{"d_mlp": 768, "positions": "learned", "schedule": "wsd"}
Each number is 128 + 32 x the weight over its row's rms, rounded and kept within 0 to 255. Layers, rows and columns count from 0. The size above them is the row's rms in percent of the matrix's.

# layer 10 attention output (transposed), 384x384, rms 0.033, rows 139-142, columns 0-191
size [ 87  91  91  84]
[[149 118 135 148 139  56 158  97 200 159 140 154 145 107 135  88 125 130 110  84 152 155 107 106 106 118  82 170  82 168 174  80  47 125 148 154 126 170 153  94 100 139 150 188 130 125  94 142 134 122 105 120 112 115 121 152 124  98 145 127 141  85 167 201 115 151 166 122 162 162 156 115 170 201 114 100 177 150 108 130  75 143 146 120 123  82 114 179  80 167 124 152 145  96 114 132 162 139 103 109 145  74 108  72 135 126 176 217  69 164 148 135 101  91 128  76 118 124 148 113 177 205  96 152 130 145 120 107 152 135 147  50 134  98 166 116  99  83 140 134 121 119 161 123 145 101 134 104 124  83 138 175 149 145 189 179 153 155 126  45 136  82 142 105 127 154 190 114  55  69 174 110 156 118  58 147  64 105 144 131  69 195 123 137 118 119 143 134 149 135 164 115]
 [113 164 128 141  58 181  92 156 126  86 128 100 141 105 125 130 206 180 140 139 210 152 114 145 110 143 116 183 155 146 155 132 127 107  52 123 144  95 100 172 135 144  89 151 117 163 115  96 103 161 130  71 113  94 149 128 117 115 120 183 121 114 116 132 161 127 160  83 168 116 109 153 102  76 100 141 137 138 120 136  97 119 118 184 198  57 191 143 135 169 177 159  94 180  72 132 137 120 114 155 120 148  76 151 148 138 106  96 144 115 158 101 136 153 194 106 156  64  69 109 121 109 108 114 167 138  66 125 170 159 108  76  73 123 147 181  95 160 142 131  89 119 169 151 197 166 147 126 103 100 139 182 121 187 157  41  89 139 149 100 160 110 110 114 145 130 146 116 110 167 116 149  95 140 153 164 121 137 144 147 155 188 166 139 136  84 123 173  72 122  89 131]
 [ 90 100 154 154  64  95 185 101 104 101 150  98 125 162 102 158 101 187 107  97 131 179 138 119 180 105 137  94 116 129 124 166 121 123  54 106 184 118 160 104 134 131 140 130 114  94  84 167 168 139 140 132 123 135  59 124  88 156 164 137 178 116 199 154 137 110 191  83 165 122 110 169 100  95  99 166 119 155 132 113  74 191  93 165 184 134 162 136 136 153 164 130 242 148 140 121 146 133 121 127  92  89 159 116  85 167 152 115 145 149 134 147  82 127 187 117 122  78  62 117 162 136  99 155 178  99 164 101 156 155 130 141 100  82 119  95 110 176 133 136 109 135 132 126 116  75 141  98  83 136 185 113 131 138 112 109 101 145 128 107 153 142 134 138 140 137  29 148 174 121 103  84  99 117  81 146  96 171 127 123 157 103  86  72 121 111 111  78 146 140 136 138]
 [121 109 102 166 196 125 125  66 126 160 100 108 111 106 162 136 139  74 172 119  58 122 193 130 133 161  76 152 136 123  92 134 146 166 164 162 143 191  81 163 122 188 125 166 193 133 130 139  97 115 149 127 131 156 101 124 132 114 104 193  86 121  87 175 134  85 140 175 185 172 106 127 122 101 126  92 100  89  86 154  92 108 136 103 149  77 130 137 121  68 104 111 102  58 179 131 134 138 125 148  89 128  97 117  74 142 118 105  78 129 123 144 175  65 168 109 158 155 184 163 142 131 121 121 103 117  89 122 129 147 150 149 147 127 113 115  81 121 113 154  67 126 162 169  84  91 133 121  97 135 139 108 139 121 102  93 180  86 115 111  92  99 121 187 142 132 111 111 167 110  76 116 147 171  99 127  59 135 122 160  89 134 119 192 184  88 181  94 175  84 150 130]]
# layer 10 attention value, 384x384, rms 0.0344, rows 140-143, columns 0-191
size [ 95  94  89  96]
[[115 127 179  95  60 123 156 116 196 146 128 190  87 155 101 139 133 129 141  60  91 135 122 153 150 124 161 133 135 121 175 128 142 129  83 122 100 164  79 133 180 181 217  81 145 110 121 154 154 138 115 178 127 113  86 115 137  61 143 110 160 112  96 133 158  83 124 114 112 131 156 113 142 155  68 124  90 148 169  65 179 149 140  69  56 165  76 140  80 141 129 117 120 101 147 128 108 105 150 170 183 115 121 140 113 123 189 164 117 107 117 171 111  88 139 148  86 125 114 147  98 138 153 130 131 154 204 131  98 139 155 138  99 132   0  98 145 130 128 129 136  86  97 201 121 126 128 127 191  82 117  99 112 100 137 149 114 171 123 135 153 111 137 184  40  67 127 128 131 163 161 114 137 116  96 168 127  79 137 147 145 118 113 121 129 117 194 149 172 168 116  84]
 [129 189  96 141 111 150 103 139  73 150 123 159 148 192 117 140 136  99 141 110 109 187 103 123 120 168 124 153 148  94 200 102  44 125 150 107 134 111 153 168  90 137 104 148 106 126 125  85 108 151 177 116 155 143 163 169 136 131  83 134 119 117 145 115 156  86 118 182  97 138 126 102 137 146 101 113 128 100 110 104  72 119 105 112  79 163 118 104 158 106 134 142 128 110 105 125 125  83 128  90 115 128 152 117 191 117 141 186 125  78 136 116 105 123  95 127 170 124 126 122 154  67  86 110 126 144 106  75  98  80 134 147 123 141 110 100 143  91 127 138 165 184  68 139 136 194 107 158 133 207  86 134 176  85 134 134 114  96  62 126 121 140 104 120 104 146 191  71 114 146 143  86 107 228  75 124 105 197 134 142 105 105 145 142 138 137 153 134  50 158 142 125]
 [ 87 156 169 146 109  76  74 140 155 153 147 123 139 117 171  63  92 118 169 122 128 120 186 125  85 105 171 163  77 116 138 159 142 167 145 118 154 149 158 128 161 132 104  93 113 129 108 112 142 158  73 170 107 121 111 128 113 162 172 158 117 165 139 108  70 132 131  64  75  62 158  93 136 169 144 159  84 139 117  99 135 150  98 117 118 149 151 152 125 157 127 125 160 119 116 123 137  88 150 124 185 125 128 116 133 108 168 123  93 114 137  77 144 152  92 121 181 101 115 132 134 136 169 116 118 225 119 129 123 109 143 132  99 153  86 136 129  94 117 113 155 124  96  88 130 141  26 105 126  90 103 148 143 155 125 119 101  88 142 161 205  98 154 105 118 136 114 138 146 103 140 138 107  47 115  90 114 101 202 100 146 184 123  59 170 155 105 110 189 161 119  62]
 [101 135 102 164  94 167 139 176  92 147 112 133  87 136 110  93 185 143 131 176  98 143 114 151 100 154 135 101 138 105  38 137 150 101 164 110 164 102  89 150  93 121 152 120  98 122 140 192 152 171 132 171 170 166 104 105  64 129 151  90 197 140  65 143 107 138 187 123  89 159 133  97 160 158 150 144  92 150 163 238 174 105 216 147 137 150 158 153  96 105 124 154  87 126 121 119  84 122 161 118 155 143 134 134 151 108 164 132 143 155 167 149 113 147  71 155 108 104 141 135 156 153  83 131 122  76 102 152 110 154 150 115  61 136 112 161 164  69 133 122 148  67 114  96 143 110  50 110 149 103 141 112 160 146 150 143 116 111 142  99 189 110 110 129 111  85  48  81 147 153 112 128 123  69 143 159 110  51 131 147 165 107 117 145 123 103 145 191  66 139 118 115]]